config.toml
n_layer = 11
d_model = 512
n_head = 4
n_kv_head = 2
head_dim = 64
d_mlp = 1024
vocab_size = 19947
activation = "swiglu"
norm = "rmsnorm"
norm_place = "pre"
norm_eps = 1e-05
positions = "rope"
rope_base = 10000.0
rope_fraction = 1.0
qk_norm = false
attn_scale = 0.125
bias = "none"
tie_embeddings = false
parallel_block = false
init = "uniform"
init_std_qkv = 0.0185
init_std_o = 0.0
init_std_up = 0.0185
init_std_down = 0.0
init_mimetic = 0.5
optimizer = "adamw"
lr = 0.000836
lr_mult_o = 1.49
beta1 = 0.95
beta2 = 0.95
lr_head = 0.00402
grad_clip = 0.5
warmup_steps = 597
schedule = "wsd"
decay_fraction = 0.912
decay_shape = "linear"
final_lr_fraction = 0.0
batch_tokens = 65536
seq_len = 2048
doc_mask = true
z_loss = 1e-05
train_tokens = 346200000
steps = 5283
dataset = "wikipedia_en"
Each number is 128 + 32 x the weight over its row's rms, rounded and kept within 0 to 255. Layers, rows and columns count from 0. Numbers have three digits each. The size before them is the row's rms in percent of the matrix's.

# layer 3 attention output (transposed), 256x512, rms 0.0261, rows 3-63,66-127, columns 192-255
103:124142109108124170111143090124113101155145122091097201125086161181133211188161114113159115064138159084135125114097145115114129114152096075091179133174111152136201098118130132087118164104131121
091:110070162118142133139127121140128133121135191065125165082144073107200246127081145095127113061132113150062137127116143142081172114162155150132133124048138064093083092141089146118130080108134079
104:140124136120184075119126142071171131081133077093164140121110122104153136043136126102087156142130143115117150191132103153141094118116124124206146137111120118115082134170091159183086128094133101
101:129103110138102139109128083169134094155096089101163125124076118136087146107147167139109140141131098132167125112147147064146151155098133108068091057089053193108176113164127120101187154151139146
095:112164118136112129135112199147148159120113129179127136143164118099174154162125151120163112153118159135113100116133131167118180128165144152134161151056117116110164131081154094087116133126114107
096:124046129125103129100135137124112114146167121104118161194090114159141162052122109138112088117221133089154096101129147123141153091175110086125132134092119140166074115074071115109116125085139151
090:141129093120112135180154141121174176129136171106100151091126115130125137135160146122106137156136096115147091096144104115117142162122114094110106037092123175122124165121084090119144144162113159
093:152073118122153137095128051086137131117133104043070114105069139124128187107095129159078070190198087134170106136108122183137132097122175145129103127091149150130083127115114112085097101107118158
107:100086153140144136126096142173127146158088144205147090170084134155122109105132128111135103093135112064113191167122086171105106153052164149098157179094176114155139097161173181128140127109152066
104:121171096153121136127150124123107129128115145115174129105170144135164017144116141155066141136171112136217115135155111077168118160148068123137081096181120134136134138071126118113142195157153167
104:096151123137128154131131135127142149124142154116100103140049196177081101153184101133177119181070106118158119107126119131164107168069144119133142074131130165070176182177151138111129128134151111
097:168195142122064110133104205108163120091107112167107140187131105101167192110163169122132125088137095157122142111169149084105091175185134134135078076170071104126011138158109137129175103110122079
089:112194127124170104119142158067098157125125138165132183087150155109225080123125107131093158110100131118114135180150097109105155178182156134207155124142129120094124148163087183142120177129145126
102:123151135161163136146169068148123125122163170096159161133143146148132149122119115146186071084122147152121151173121169078140142108153080088147086093198097118138122140106111142124153171132121148
102:152057138128140130150148107114128084127138119157078105133124103152119146143151105094127121131069112167114142125090080142152110124132152150132124164212120131123069155159193150148147089167090107
103:123148188152089124069100122185112136161135157130106111147142083140124176097111119152129135135101096126155115128075139173181155091137078145159126139089062096128084128104118204130193119069106110
101:108199131070156106159119091071113090110110074127077139105090154151110161126075129106163124154135147162163110166130134156136104141098135116123097153158127140131186196136145092148095131143168179
092:118118102134140162142131171120146109118103130147061076143153058147119074181140107119119142166090131116129126129129130164121166119168133115083149140159170156111202084073160105109174097122113168
111:101206089094131162164102146079153132099167126123107184096107205209125149178173112048158154107097089149136147121191143090110109175159139129168110102161205143102154218140145153098123149087149087
100:111041103153148136128128156093119140116106111203066073191110119123152143129104108119111106138111135104080155140131095142148121124117184146108150190179166138167065066133177141145125117145122145
095:157206134111091150102111145132116114134101094144089158178101143133105131169186109102153097128132186142146112122141199107139111148154132103160124145178087124125147179146168121104107154154123069
109:131000157134099137100131113180124139161113144136147084179110097060115112069134135188080085103149095094113146102110125132124156134101145124106134119025093114127094065128101143104175118142130095
107:174146157169045112145125157179176093127090113157120134187180139083102144130133138139131122058124107098098149113109206091155084118165121117146153108143117157122133028093153103116101114112151147
102:126108119157164103110165147148107134135149121141134148116198126111174067054098167111089119061191148121135147182168109123095146115178166106171143129082153111125058094073092128141070133112151141
099:082046124158168121164125130162162124120130146057143091095097128127135213095090155108123141100116085101115154124109094141136143106071168146113128122027165105106101098154104098104158098081133143
109:113130141122144146125147115067132118152111133074139151095072117132129113171141134157155121208131072176173052129116142119120107119085111157098105147130082148097183173178089031087143114179152110
098:160103156075100131166148094135142139138147077141125113208107110110104163100130125132172103098172177101157106080098093166088138131138124115093108170099047136166110126157122122149122101149112119
094:082133106127179120133086093113151113116141098159104117158084185191136122132155070090138103151091141073141158168123106188170112136065097113100127156131193149164186114118201139133109123125134129
083:109179108106098146111100144117094140131131165131155152070156117106159055220103158153092173132141134104141097135144168142054166213159117132181104117189154129134168148164124053093119132158122108
095:124136170117117134144155106150137081115095144117058096091135079132108154053119153119170149150131098125145108184045083151139112100101217154115119161170144127125157117170155069130130077157190127
103:158075112122146107126117141136155125108134119175162117149142095100125073110144118135121070102114121138047142168116151157102151130062132113095104136124186079151128109090132137152152145179138158
097:102071111167177128178103119160170136116150153103060084115110114139140198106096130090143112119097127109108170113101080169113147120121206157104170135072175136091096112138175140117142113076084109
106:137191142166123157165162087136127085083098150131125141123178154132087129135094143150126116092097083118142174130146149039200100104165077132163100063183133155163063105108145175150152093121125153
092:127199126130090157090133149108069114157082085143134122156109173120122052179173125152126137203136155164168078115157146132164113112136103121099125160231093137143176170145164117139148159198149107
098:107101146164128136167122158148191135088162123166115111165145134121097107102138137173125127097145146108104134121126124148103153133147119127074120118093171144121167113116132080151141086112103176
092:096030133152155135133115100132188103120132159113058086155118094124108151054082111154106085147105144096115158157073080160173121059039137113078180154085214143151158067124115115137140095119156181
098:116138156146130091105114140146094133154092117127160147125111174060190171119093139164127157082133133116134095169115170112144116151149163138127133127091063128106147043161125112093098159131161144
102:131091137113089106138145135161150102107111147112191157106233077094137117129157167121130125090139100124088137144075164132090178087145127149139152078046166104104158073086077112130141103132150115
095:122197097075118170121113132132102141154143143207097167126126156227135046165173123114180131138078157110153116127113136135146122135125076095148147119188119106157197169121172175155090164133125095
094:089153117110111142108145143123151125113123162128158158092174103165120129129138127185138116121119104176116106132078171108140141117106104139046128084126140108089166103115057080069163137144140184
106:126021118114135137143127126166121166153155148148172117152118115145113116148138105170123076107138140100107141090110116172087119141058127141079141115039111116142135109128141122066138111138085072
094:142153159148123131122163088127122154149115132096147102084184097117092067145115137149109142124202171132151144147077091164167147086110163134115134182135162197157147111066157127142119159161109116
105:100115085134138157151125114203134142128157203174065088175148118169119171098107101135179110078087175082125164098066132132145140083131135114107186103102124123176126070081176147128106102063116136
084:124119135113136141168115102141141081154136125183104075154084135200040140117159109139181153143080157128140151103097125085174097146138161161076160125150087214174146135154178142128133142129116158
094:098131134196152104140152169155116122135096123055152106125125091105124155097101170142132129119135091151179138145175116074174112108122149181142097153142074139145048106145149100100157173097155177
100:107126169117180137123113121105161110116138136104162145111088135100129152157080077114180116133119128092075177219133166138072121129100152134179122155051210139132193124126160127127086063111162086
093:127139070130202112138117111179126155132131145163123114126106117179116089150158140121156108092123123090172145129129073094104117169152145145085143097172106176146049164114163153126112206145094110
097:082174108121165121146112117128161096119129147087111183089144137224143196132167135063153138087067138104123186197150170059114139117163118128141105067123158114155129159170159156100111126051139121
113:108051120113116109153134157100063130167143135216095076182112135085141130140068117185191121140152143145105075108133091174120145129122177132111138186135110138131114093073173074129091130151144144
105:150125156140119145136091143109141120121126082152102134138121204136142154137167117085146159137063124131181109084154148142161111137178131160119138166088148117121088187186202119117152140150145106
106:135199095139105170161129089195135141123157128144150150150121189157114085135219088120109115135100114094167147113101132086158137145140071082126155047167111153130181155153130220152131158116138120
100:128061123129164128174103111103149105134150131128037092134103121184106255190087137086187110132110128149138113083147112154131148092141215155066143144135125191086082142104174072102134114110059092
091:134087126130138141105118050187089093160094098131167122138120140139057109117110148181116093155224190106166102115106119170145142097054106101021138123125115137151190075107133106135151142141114128
091:097146102145124133130140180127127133118087137153173130142104112087170073154147130171091114130115080141122126155090144096105115222114148148083073138136162122082203106170140032115158140173186151
098:093108087126123163197154144135118115113138172090075066151097113159121173130135114128166093171086095134137120106127131100162130120112096163094105126102170135162162143086162106097120086122123154
085:136174111126101124108127137152085113146121086227117116173128183139094076104148103104142153120125171137145142149100140123139105167144148084091125161196096164186167122111194119134106149133120135
099:129091153122130145139129107144142147087146086193164088109155121149091158137098165105169101119101151104123153161118121105115169031183134123104121136061172115198106145120168159150173058120110139
100:129148140104102101145157108085073094143108112068156154128154113134136152138105154166076162113161224142112089101126086166135130145106084113121107163155065062114133091151129121134135137177136112
089:121123176136119123054127153133059146151092099210125090180132147094123054106101168150128106151194158109174120166110136131170114069154149111167149191150136156177082092070131114163090130122144111
105:128148098078125121122145124095137151112135096121132152124102146125110164119156126097111116072123156200078155123173114122064139166115188109101097119182187113089132160159120122146134153163085156
093:135172122158111129123095145160097125111150095152114113172135199121083156061131148154159102122147101104203132122130125119112130130167178101124131035117134142126050166113142148131112100066150094
103:111112152114161138061110137101084140115091126134204134117133097113159054148124139174121126132169149116123116124105077117117128174081124139119137139098154090145111168122105128143171164103202155
096:131170119144127153125152062100172080083143097107093146118120177149153168140158145059150111111081117121093169061142167098144099157145147083145159178184104108114145145114173135122070112121170142
090:141099146174139121177149119067142101133116157169021175065091103147181145144153130089089183107094167107093166135143132121095181130207139143160128134171132063136076120142168137141141113124140084
093:078124137140103116111098129121136163093127102134162127111097082121117062092087154187111116050130156118130113195126134162138158144128161143162148138092096121121122099143105157164092153100105111
089:135175119134128132108153114101109135119145065149199125179126147132122105143109161069194143156131108126173116094095173042165108166157111066138114139073086111157118146159105095135093147178164144
089:162161147124156107143146086019074117157135148118060170054159118184203168128118190091141134149182173153123176107127145084130126116134085145154104153177112095172096120127136096133150219051175172
092:103189123140063109130161197176140132105087111155087179182092181141099175103135107121114198127132059123143130161175116165110099154125170143153105136150106160108157154136132109080113124122121099
088:138094151135125109118130149059113088150054108150134159196140140140117146111160118162152183162152118092168132114155095110085088147126139142120138128125131164178080137139088096135119171146212119
091:112126138119136123142108092157157117143134123141124060125085123151114155117077149174143102147182161149161117143140156208132127071078142179125158112109096173093186107155116121149112161107111048
084:167103165134159156104103105092186165098150172096114096054051127161164175144094097090118079153076119183172123126104160087141161070108167128119086194093153170146136113145142128145184104112105145
090:153122103138145111166175158060141117119107117047222124140144161124113107118103148132104091177193117143170116141140096078112085124129075100119104138146171103119093145122057125114136168138134095
101:107090142129186177097093097159112174141170112147183072153100155146117083148119118200181094137134142125120080124080114174153147132079164152153184126043103202117190110150137147188117122114094103
109:148162161128056092116148174111108105093125118108087142166107124146123182080150140095109176137129102134167133180141148121128102190162103135112080074179133127112105131113066115047169127143140159
096:137171167157146094148155162059175070094097132093112194089150120102171090113121099102065131114095124143093143151129128066101127174185118105159116154154159075113055139151099165133130161129148128
089:117149141126150112161174202175094164088141084154165113180171169078105078124169113152142150146147121111135073091058120135138144118185164128177119151208114115158143184104106103141106090164120142
095:136091083104145090191131181149120089129149157082139100150100122166117125154112077109144089167106160138112095168126136144133121118142120142140121070156100221083163142105136139117185127096056079
091:146150081134157130102134108167088178129126145070073099119093076175123161105075164145154091146147141103140151169156134126150165085122154123130105146148106145144141125091124162111193114083133162
094:110200159102177135093103133167143172166129122149166110141114121143155125098092109148141137134138105172132104128107172143177096084094102161126150144080084103111175179153100116174110140142150153
097:144154139107160102099140079048101080077066127131127128092181087158120124107106163115153117160152153106132147166152162136118113150116142128135105129151121143113134119103120174146205154133158154
096:133092127118135160075148109185139153093155135141146132129122195125117105154158120149083129142072126101144127088115047129148140104146129093151187130125186118157137130095094176087068058149143120
093:141129126122135078151125156067120103083081137101135139124126131138122188115063129086126099157123140156100123168160198121125121150130108154143100085161139170111150121134161129143220136123084149
085:114156121110137188125109099138107130150155098099104128125074145138134164120132093106131090090163153171090113138153170230154161131089117105124156148134109164098208153115152151151093179092054159
098:160075072149175151163143121098160118166166139094116106102121126136126112152125135134176096145126130145124149138130105071129149125134113096154124160056107139139085111195129111169123151117109069
095:136114141123140120109125088130124178146161095116115095117135185153134154093118156123186130126147135124132109108137174174114106116073153102126152101157101164114148133133128138157106152156083141
085:112123104147094106188160210104129112075093144160118176119154165121109078130119092110144151073086112122136106120157039096070111171142156103086137147196172124116078131114089122076095160140133098
083:092083136138143114126132121110096151105139127159083109128117156148155132139073162128159206120083096091169127104070064116153132127114179156177148151081119081182119150165146138126141082084167147
090:100149146153114169113134128088127152185110132130138158149130078182139115129139142165176155100173081143163112105107145117168104097087089160164120188098100140139201117160101056109138148091165113
092:115184142135092093177105159174158109185124129155121134192154062119111164126136077101114125091135033121128145174162121153157132195111186124089075075041075131084104116139122066110091104109101145
091:108150152102105118102076134177146191120135099127210076131067161139122146117112079181089110143133117135158096133112180193165099106098142147122123134069114153127160094152107102127134105153111122
097:168196123154129087119160116059142078141060140107093180079173074141144180099084133052107146128121099100103189175167169111123091144151086123123078111144145100124063149177111124107153109134187117
091:094119130093133138086117088162152128143131148117123092145166058135113119146135131124234064111143131103143104162090109167172152099100188142112104126084101193157199135117086179145132077104110171
094:129091137126063149044112190160120156082154123175159159137125147077134112136174065124104228131085075151111086117085098114099102158118128161159099121103126068145141167092129143097104098165108128
098:132084106118149098235137108125174088109143144120058077084132131137113189144091159076144117137087170125150131157126106137141147148167201151102158105103156174076127128133185133139142106061086132
094:115095148181136120136135134154139126108148119104161124181127200099112119100190091150082103197074108076150120132118167137162108122177095121166129088153143093166067138130085199118146078195117109
083:144156126112116186104135121157097145117119110044195124144087138109118133142133128150140090174173121173110098130143208124139105059093060117118081148188090130132183118121098136116164169165136103
090:114092112097189110089168113139108149119096122169145112131174150142090149175171175134192137141167118093118151135135117111133157113102127145126117129114100159168110102154166141141138088146120139
081:104101174147124145079094140144152141132119156188131085158164129104111108098120117206123154141107092117156084141119106161172089123075223205175169155018161160124127109183162131160121116154119150
097:149142100139173104157131084095140142163164083089172115083093122120139138153083130081154109140178159178115133126119207086156139105134085110112165139112107109112129111165137108171119132117127112
091:122109097127125085130122139086122124149080142180068153127179111141138084102184105096127146092125134065121168110152101191064104134102123130108124092116108112107111145127126173149149122182109084
092:120143155100158179093086065100082141109146131150150163126118111163195068117143058158146088123107132120056107116103131156165159110094116113168137184130150136168149137087138145182107152094148154
090:104127137093151105131151158071117145129169115186134106118130121153121091123167071133123167195150122129087104118093071145122134106105107171121148144112172121109158149140120078140136096116144142
088:130118125143106152144096134085133145139159138174102124100113128159145164173177102143095188144115128144147122098144117129134144109097129163097112146081129130137120125182198015121152139106094107
102:135116096158111144179136113121181073158105149087089114086109109125115095145190171119075075109111146082140172162171142113091144117183146106090089128134146127116088133072140128102149151125096075
092:131156127104162125217091112078112102105174162151090120143152132146161173103127037088151118145061121150085114098119134166186123145128175157148134132104155164143112118132185107168135077056112200
091:124119117104159104163124153183138167143168102138174067150121126128074132135129105135150101161113104153152100121109151124167126125146161157122155080060077177117146118096181082177132077111076181
091:130134064142092108159147213153109154105126099074139101154086147158092086111044185124179137147158144145169121124122096092131104105142124111114124149210097172172194108107116123051162157066122129
081:122163153114151130050092122192147167109077153169102150069113124090143114129108163156080168100114151095151161125119155131143161111143148147152114139108166088169111108159194141125145078172177137
092:149124059093135063206151192147167083101136119097157115149149142168040155135088084059165112116153126141139124143164068122101061157082128123070130075151131205073172095088091118108111129099108119
092:106172140112066084169121150122125169102107094164093146147097144192132128112128092091103163132065144115131135109126177137077106131175150100141114111176119142174152139165125139057145107133137176
088:134115097113176084142140176135127127156118160138156123109151112109141185168081126160190126143141131209132098112153121091164122114114105131096133099127125138101126115092167051162154140083104130
089:175093083065158103138162089179164155181132113031160110133123137141062142154089191146141119127166131119182154130152172105105093079120080093113166097089108143153115099113124106119158100117104162
098:135108127127147155133095095127118127123147076115195100188136161121108097132198075130112056166139080098121119128120113168141134143094140094132125136088129159149111139149093201169084099152136128
096:156101097125142094199143113142135103156166160109064113124103111188091205180086147103166133136141158154156120111160127121153128101156153145103151085159097201092167109073182064141149129086076100
087:121152137141155154175110108177145123122158155163159106120108186101130174136167084122123136174150139144137108106145211168108104090123108148097115138103114129079181130127175109155129152139049082
086:117163141129094122082135180074137137137094096129206143149123103100118103115105116103100109138189067131119085159104132139103104112116099133113072179084157106092167136116077098144157109127162155
083:119103097119125113130137138120121118089106097075071117124131177146150138095133188144140180180134150102162133103122136146151120091141067167170123130199137122206167117109097118080166145079179134
087:098215161084119130161124109146139122109181104115216124130122132112091140147157046081138087129108055183135090130106152099150118128152143117088114101093101146069134168091114106122092093105121238
099:152136150114108072081113131157083171090095150172121138138152125118103136120149122126059175170083095083150184127148140107105109123137157113112079077135128091183083154147173119093173058200160149
092:129226137156117126242135162081158092153143165103146199096121121152156169096139088112115132106135122141106115165139194113118097164184111165096103125156103081035077125144127089125140196125105077
082:105159119121143167109114116127130169129132161107131109099054130119144179122097169155131065109148144172141098143133232123108145079101113098119062169153123107123163098142117133178131162143091115
090:096141148097079132084156162190119138079125119205111142149123160079094099149154097111089182110063121102078115151123069122091153146167143136129146071164155082100124174106152161107124081175089143
100:104171134092106123134093154168082166082145103118160076195114185119103155097101121172153144147150138140181094101098129201153124099056137141092114113158111207145179140126083173108140111101109158
# layer 3 attention value, 128x512, rms 0.0177, rows 3-63, columns 192-255
099:143105104124074107116096136138096108188142182092084141131134131152144118145137122130130182107063146099102119129095092181050125122124107100121116116098119099091153141153162081086163122214144120
080:145088108105113091088159126110111167109107131108159121116126088179075131102077120178146103119156121119123160161112137154108153113135124124120161124114095135097146081061079106174106130133084122
099:154108144107124133119147142137124076131140133173142153151158155124118108190060059136139120147155111128095133174175103111145140154126072105147157106114108154141118171094101144158107121129136165
091:166122094166127071172092107112129109146158124127105112186130129104081089114156146179115156114142133137094123194132145135136160113121136130085082140145178132123092129164087067125143151188114113
091:155076072157077139113094137194145150141079128172152134136109083112078126183153178157172145105153089154191120130115160067132138119042145139136157148150069130133196110148149122125142065183089146
090:140038153080142156192155138137090132160200212090080163124130143175123148125089090106136122110158160116099146091144082159078141119144133136147130100121125144102092117132104156139103127141144074
080:106119154125085195195075154151124193104124137168174157147158119127115108106141152116094123104139183200171138149089128103070107145146152187104156071118114141126136149102102074121130142117111136
092:119134116181123116124135165099141130097106117153075179167177118167141146117109064088094085130110180115136182133144113135128088132133065168146150068108158134100104087140084140144123119128125048
095:075098148057144134091192146095121128163120143142153095110097152091107096171189172143165160098161115096165122153114124161142162134126160134106188163120129103120151078149130127062157156143110177
093:116195112189138138121039083179157057126164135146092135139154130143102164119170161130116101112062154169096119133107133135129110091153127179104125105162157134155139107207165160129106107130150154
100:115165134093141145181146195041105140096140173184132182131106122131155122087152131148157102143120101181124113134139132170090099139156103157107086109110147095109113126138091103109128185153150195
104:167130110178133163187116174164122139160121113108169113141162145154093128154082132160134117064137112136117131084184120077123136112151122144145138144119104125121194151135172110161146085116132100
086:151059057099092150094137154211163052143171161079159110092137142155114148203137156123107141108136088137100078076073129101150113156181141129135137100101141130106183158083159108162104145109083133
097:149111159141133116098148105141214058115158160094102159083104144130113150067147127127100099125125118117117168167146145125122159092167136126153114131110103143111133183127123169157146152114142095
096:136067130131134149075093103072099139151034052169220156049106086102119167084110142129131150132133142180134180147198164102140159106147127103139159123135185103137150131095142168176148124111121171
096:144068192082118156171016154064086097152139104096142112099142111141169148100172150081140187119139141143125138133186104122165099153151100098106110157133116113113151145128071161120141085123173083
098:121117146172128108152143124164168058146075125128131161083132143101127123131116089140116126146114089066181083143126146150120142130103126112116163130122069191141093162088110109142112162151150110
091:110179114160129163152042186166105147135185126165114109161178133142132103084115164118088233126169151145069166059074114128142121132135144154130134121111149117153188109147133118156148096077109136
102:103142142146136108172107145107147071085154113131129125140112160104174148176128061156123120128073129141100163182097127145115129115120176190134097158116087084118068158164161105084114160177063121
095:126151150129098200087160125153103130163098077125158112124104137128098116223134135114131176120141117116135157083138108061161158158168175107107170112108163078159184083120161141161129107069137149
082:135093109161146153117159121134101112117055114124150138072151104124128153173093126141163132132080099070100154146147104077146131153119124110145136157136113155103103126132170128079163127148142104
102:163108138112130103112129121076131124124071196110106109122106113124124149116164130150146073099171120137072152143116120130155130136116137124101120094118203122088143075153104191132132104097106139
097:156149147129165164142087129155135081117083161154130138082111142139119117186082181166137128108091161140149205065138148082094151170137147130143143127126134134103148103146165170092145090163139116
094:081118137118102137056105080207137149089145097112166146181112143135107111151115135138105097126146130130116167117122094163127109140157116133129093108142182139111085142143182162097103110151129176
083:155059137087182070191118091107104159128138199080120113121102132092110126093179143150133117082168194128129126204148101099084179141102080140125144147097151139097165098064065079156153083182063162
097:121134121143109091126100137130072134136105170128093136110078126123118139095121128094075115153154137120098097172157149096133126155070078089117118126137128147108084144121117117194130117108116084
093:206127090160202193110200066159089150173133142124085091094161160092128135177128089140158155132153121086153153091174136147110124114108088080144130115124096160158115152123101145137110146130205106
084:121163110152123180106166166212138072160105131081147174168115116144191129150170114140137155129125095086156132122120158146096130110135175129115096131127083088147122141113118155056108169131130177
085:150163076217119197123089123140103141154193173121179123123143115142115128132140157123129145137108153056148138080146133104127158150096157095134122104105137122122204103130168082171157130116126182
093:148123125138145082129117156087080183160147084086148120080131109079158131124163136106126145158192149086049158123194140155134176112099063064144154164140151135149048107152071130131122143147125107
096:126167166096138120100201091139118110143130162104188136117067139112113116166107142111145070090201155109152101128072129119116169091137169165104143139099145145133163105120146178146117163124110160
099:122096107133178123086124155121085142153081095116152132189151083103111123179137132174138167139134097151167195171123122145138173106143137171137139113104176134174156119113133064096152128089118155
100:099134166101131119102100062088176090160151083095150142084153184102107153114127148157115074129096145099110119094125131122158130097127174140150130131112149090121112198172132115113106131146106166
081:136133126138072137081129149145104098133113113163141099125155125142089114148214142079122195159068086127127078131159155162120103133090129085095142164159158082134118148164115150141087131099171155
098:111153148153133153165075104151152177084155200197111147166103126112151121094077144114136127127170173130113186113086119164127109138146159090134095125132172113119140142125102171109113142093146155
082:131155156077112129119189133156114132131124203127129149087106138104134129127125192094105162142161134130146095163098088122089167136163107094124114153105129143169143093080109141116106111043149164
089:119110108173077153094090149090192088174085136086071092135127109135121138148116192156167106128120101132095118064110121076134149160124114111130144137103138145107162140104125153131115137151148162
099:129167117163141131082149097148108211124150105114189157109113110115106145105057101152140097150111182130132162143093101166095166117091175171129125153126135184120147101120146157180145146133109114
092:103141122100100134122152161173144135120093094123150127066125109136136135089201105113148162141133067133158079151155123090101108124110104128109100137134043078150127139132141087079135134133144131
088:144159175107103106186154139112135143122119135083090073114143103177067135044067157105156101113105151130096110159128135099147152124154118108114103154114080158100143116118165134168141114161080111
095:156160187095152176133151151131061214105088173125084109214090068158114092097123153098154085116181140129140114169086143161090092115088125140120147135112113120132154090149123155135153107136159117
092:115148117119143089036137112145083155126133077139137117201201117129127166101128159106107167163155150148172125084155124190118102096098117188150173095151178161151046138169138118123122121099093150
097:124083170081137136110150166182124175118100094081144121059155093111095149090151156161190128104153107135177070127119138139095156112117081078117100134105041091147143123117113113065129081134163163
082:122095193093141104121152126062141131126185130113095099125161131072192153099087114137152151184166115129196075137160149177140128116093118101129098151127145092134132162169065119147100102138131097
087:157130171134096087115044108046106071192169142129098140144139117130095110101125140164108129115107137162102160166163116080155106112109083106165136116169137129083096144114147138106126083169125087
089:144136103161127084131120158196097089121155144145106115134152147129127107139053135136127097144155103073106149197117169151092155139151149081143088123115065112138099133068139139091130153165123132
094:140150118211099151075093115083109110160141099104134165141164097117183126175132061131121152149161138144077144153127153127135092138135125196158094088162176110109173123151121133090120133105109095
094:084095143181138130147151157111087170166169075061153136173124146088096099102127087132128154140100114110092102214170124113099151123122136119159112137109110149126107186119104097121125100127077125
097:136189164123073155106168113159152094102075144160104138119125123119145146130124179108126099121193146101166140132162108134111153156152149092104110128125141131165191114148164152151094125125189118
097:107109098190157170154073171138065053118118135094130135109132176100164141169186078116158171178115077149103148119168158120123109143125137156137133133141188078178137110184148175102121129102191180
097:136120111084186176126124102190173166100116141086133156109164146155165126176193134111151156126099153170097114067132146179089076100113143161109100118102132119142114147101123123065152177112165149
095:171110186139125105108100117074122172137084073191143119155150104113072119099084118129154156158128157134138115155160150152144190117088125137121132114095141107131168126158134079138122117098101120
086:121109151130119103112206135057121144111120178139052144173123099108083130122125173087111158153174139131172087103102156144100111171108146139093142093166184170146120106121112094173142153125162053
087:105234109112108156113196116127092163134171188102111112105114150201134122095152187134149165094161129170086115082115141083156195120159160055108066153141115132103056137128154140146109188154099112
088:157150174165135124140078118197086229141094132168131133105110098094120129094146130126099072086108141143147172166110131140087127111140081141118138090133118111164096094185164108113169122106148062
081:132111094184119162115117166138154111144108077091139109110169171056175171146136194145153137155165074071151084098169138149141146140083118056140130143119164149132136152163122145071113140136169075
098:168137134108149161120118075194147155162170111041136131117139186091137117159128134097154202122151124088154117122121090175116121107151173113119151157097062156168129150112115150149126096086133138
092:147139088231129122079091124103130115163093103170102124143156128160091093127109143105122108138139092112194100130157141119145135145106063080111162100166156128136185142096141087139091116160124117
081:134130170028087149128120113128090103089104112133113144114124179154135169092158163080145130169162110115120098111151091121153098160094088124137127114140155142148107144124155152147117131152164126
094:096138160184158081185225154100181084087146108157156134173136146144133144229122108098102130108076166148116161128130163154093151108129189105149171112089150142117142137095164079181149169137095108
091:156121126108112123162081187149177168114125092096132204120149144103153144157198146113162174113124147076068167134192149124140124136078110124145128143137157126136113159075128136097137099106202127
# layer 3 attention query, 256x512, rms 0.0241, rows 128-137,192-201, columns 192-255
091:124162116112092099111145130121117159163147161077116108098088126169126161149171162124068154161082099109101079118088156080062141113125155164089117136106156077135156152142101111111189155108133183
126:124161104087081107096108135121134088120136113094134106146126137165128181116148207061057154138090133107136104140119129169079143119104131108042114083145170105052104158123108130116123144133105135
103:117097144148113146124195097084125120163101137128107149061123144138114137104143057222137107154151081084100107122121156059106137134183145118159121144077138121110082117142094143086129161121107172
095:157190107116089105095124135110199129144128140071133120082070158156119193103143168130088110161060127100119147133062186120064157074127111160036136083137127092069133173169103124140133161127111152
099:141149128080087106141099183147121158146101137153191111215191086138092111124141128097105148096165163150075097119106075140149146115058144127155152138161116184165147127105135081146131072098156136
095:090139139159134166169104109154085160043158170211147202197133125133123107132111079108114109108170123138101131079163110098134158146080137157176108166152128139138119063116170144140143119131137138
100:131131072164127167117161088105106107082167099158113147083123151168104147119082106184149126150145124115083113087135138073120146102191201112150140157093177119138050098124115128114157144155112156
093:132161137126078108119150080130130148098195146163156100092068136174129165165151152144071107185074144133155138145056200150056171112100117137036160088133118135097152148165123146173137164140166096
100:090178162115115084154109143127170156118142152141125111118064155128160175119083139097133126155055175155133125160085155185099143084094112173082175108166157129067107160192089132165151103123072136
095:131097088106099133128092204120094136202078138124138140176159097119111123150169162108106135081124165143148132129182075173152107145105100130153133119128090145178193173108130102131098095111149175
096:138136137126120155127069113057142090107159092138212150110135138079149160128140088163149094111070180129104134138199173090120138110143147112104117111143152107126159185131164165125133104040118127
089:167156109163147083155114173136123159119113175140119191123110115173148116101098109173127118138096158086188117091132148140107181095071138099065148106197122090120150080130104114098105173061189098
102:098091195100109119126093108073085070146185136104179130084153143021110145130181107099133108094094113147101101202104121104155107154148171115161106152095128148107168149101130163110126071132125136
094:169160143137163143090096148108146140114120121151131191105125137127130150122157096164128107130111185095115185123144185121166122115128146134076103136166084098131156087123151133125124137042164113
099:147137066118109134147166149176122206139134132080090144153112105217133116128106146135123129120137167167154172108134143174077129112125124145104179097145127118172105132150108090145108164200133064
089:122125166102088152123140092114118094118168133102155123021152169093106136105117126149111139112127125131086084123054105127121148162164122086146099154121149131132122154095111123129124089255084197
098:121110192132090115108078129068102061151176121136153146101176140075091134127158119137113141089061135143123081187078109124129155148146141108164095167127100095105196139094114161116130071180084141
097:103142116138149104106088143095090096108116076147136188092106133096140155147146139111124154136111191057106149155148133157103165114116194086102107139172077126123169107161166147134141157064176130
088:157135124135138162111132162120128102114153155147149166106084062142116119169131076160182087112071142152154147170105146097167157104098149149125146158148089120113131096111139135096126123055117112
094:131126090111126123173105119197151183123128133142142114194106080189122109132121149122127113122160122189142194128146159099116133113117112185147178065092117167132102151172079092120113171049128125
# layer 3 attention key, 128x512, rms 0.0233, rows 64-73, columns 192-255
086:156079143154101125115023107134103166133129120157188152112216140115087158097100142173111093135160114109144094103122146123135097132127099110163112149135123121159119104128135092099099131135159118
120:139174128132134160105204088028130151083121077122035140082097190127090170154183135151153073134085119106120135120106190120122141111133167095052118083122086083061149163139155152096153157119160162
090:119098093121152113150088179142126122182153146127172128178179049096125091118107126160148165114166153154084159153110076154093119124099046185173156171145145153188133111115122096136072144112138103
100:150136109120130169103147122041073163146104112164161132112170153117096180170193174167122100119140061058157091099095161155135132159101115109076071104108094075099176119135148167068171186150176137
093:131101143166185119142140087117161147116130100126104125086100125146144119187107099104143085155152117124156160101151110123162152130159161120148093106097168152106072129151165170096139163151140095
099:109089119092109119196104162134162152137119107119117051157115107127143116106077137153102171098142164189123148140147093125136087113107147132155138169149169193159085122132137047141098108098095121
085:088127093108117148129058170100098185164104162121181129188145062118132095104127127123131101096167123151111118172134094158103081140085052175153126118162150171145162105091133075102122096097072076
104:104150083154110132106135111119132141107117113135097139144115199129083171133156145098115124150077120115156117117162189131119123075163148134051074058122143079060129178162109151084175139139126158
093:144168123167106134143165132102134106093093075123109184111115173140136219151165175073103113138077148092126149110174185110131114130117120074057118096122080075083147158156132175136162108183149110
096:106130146074154078120135051088134110107153124141087074115090144175168099109116126146159034135156143136103156114122146135176157128138134139128099148151165216059100090170139187130103124169096159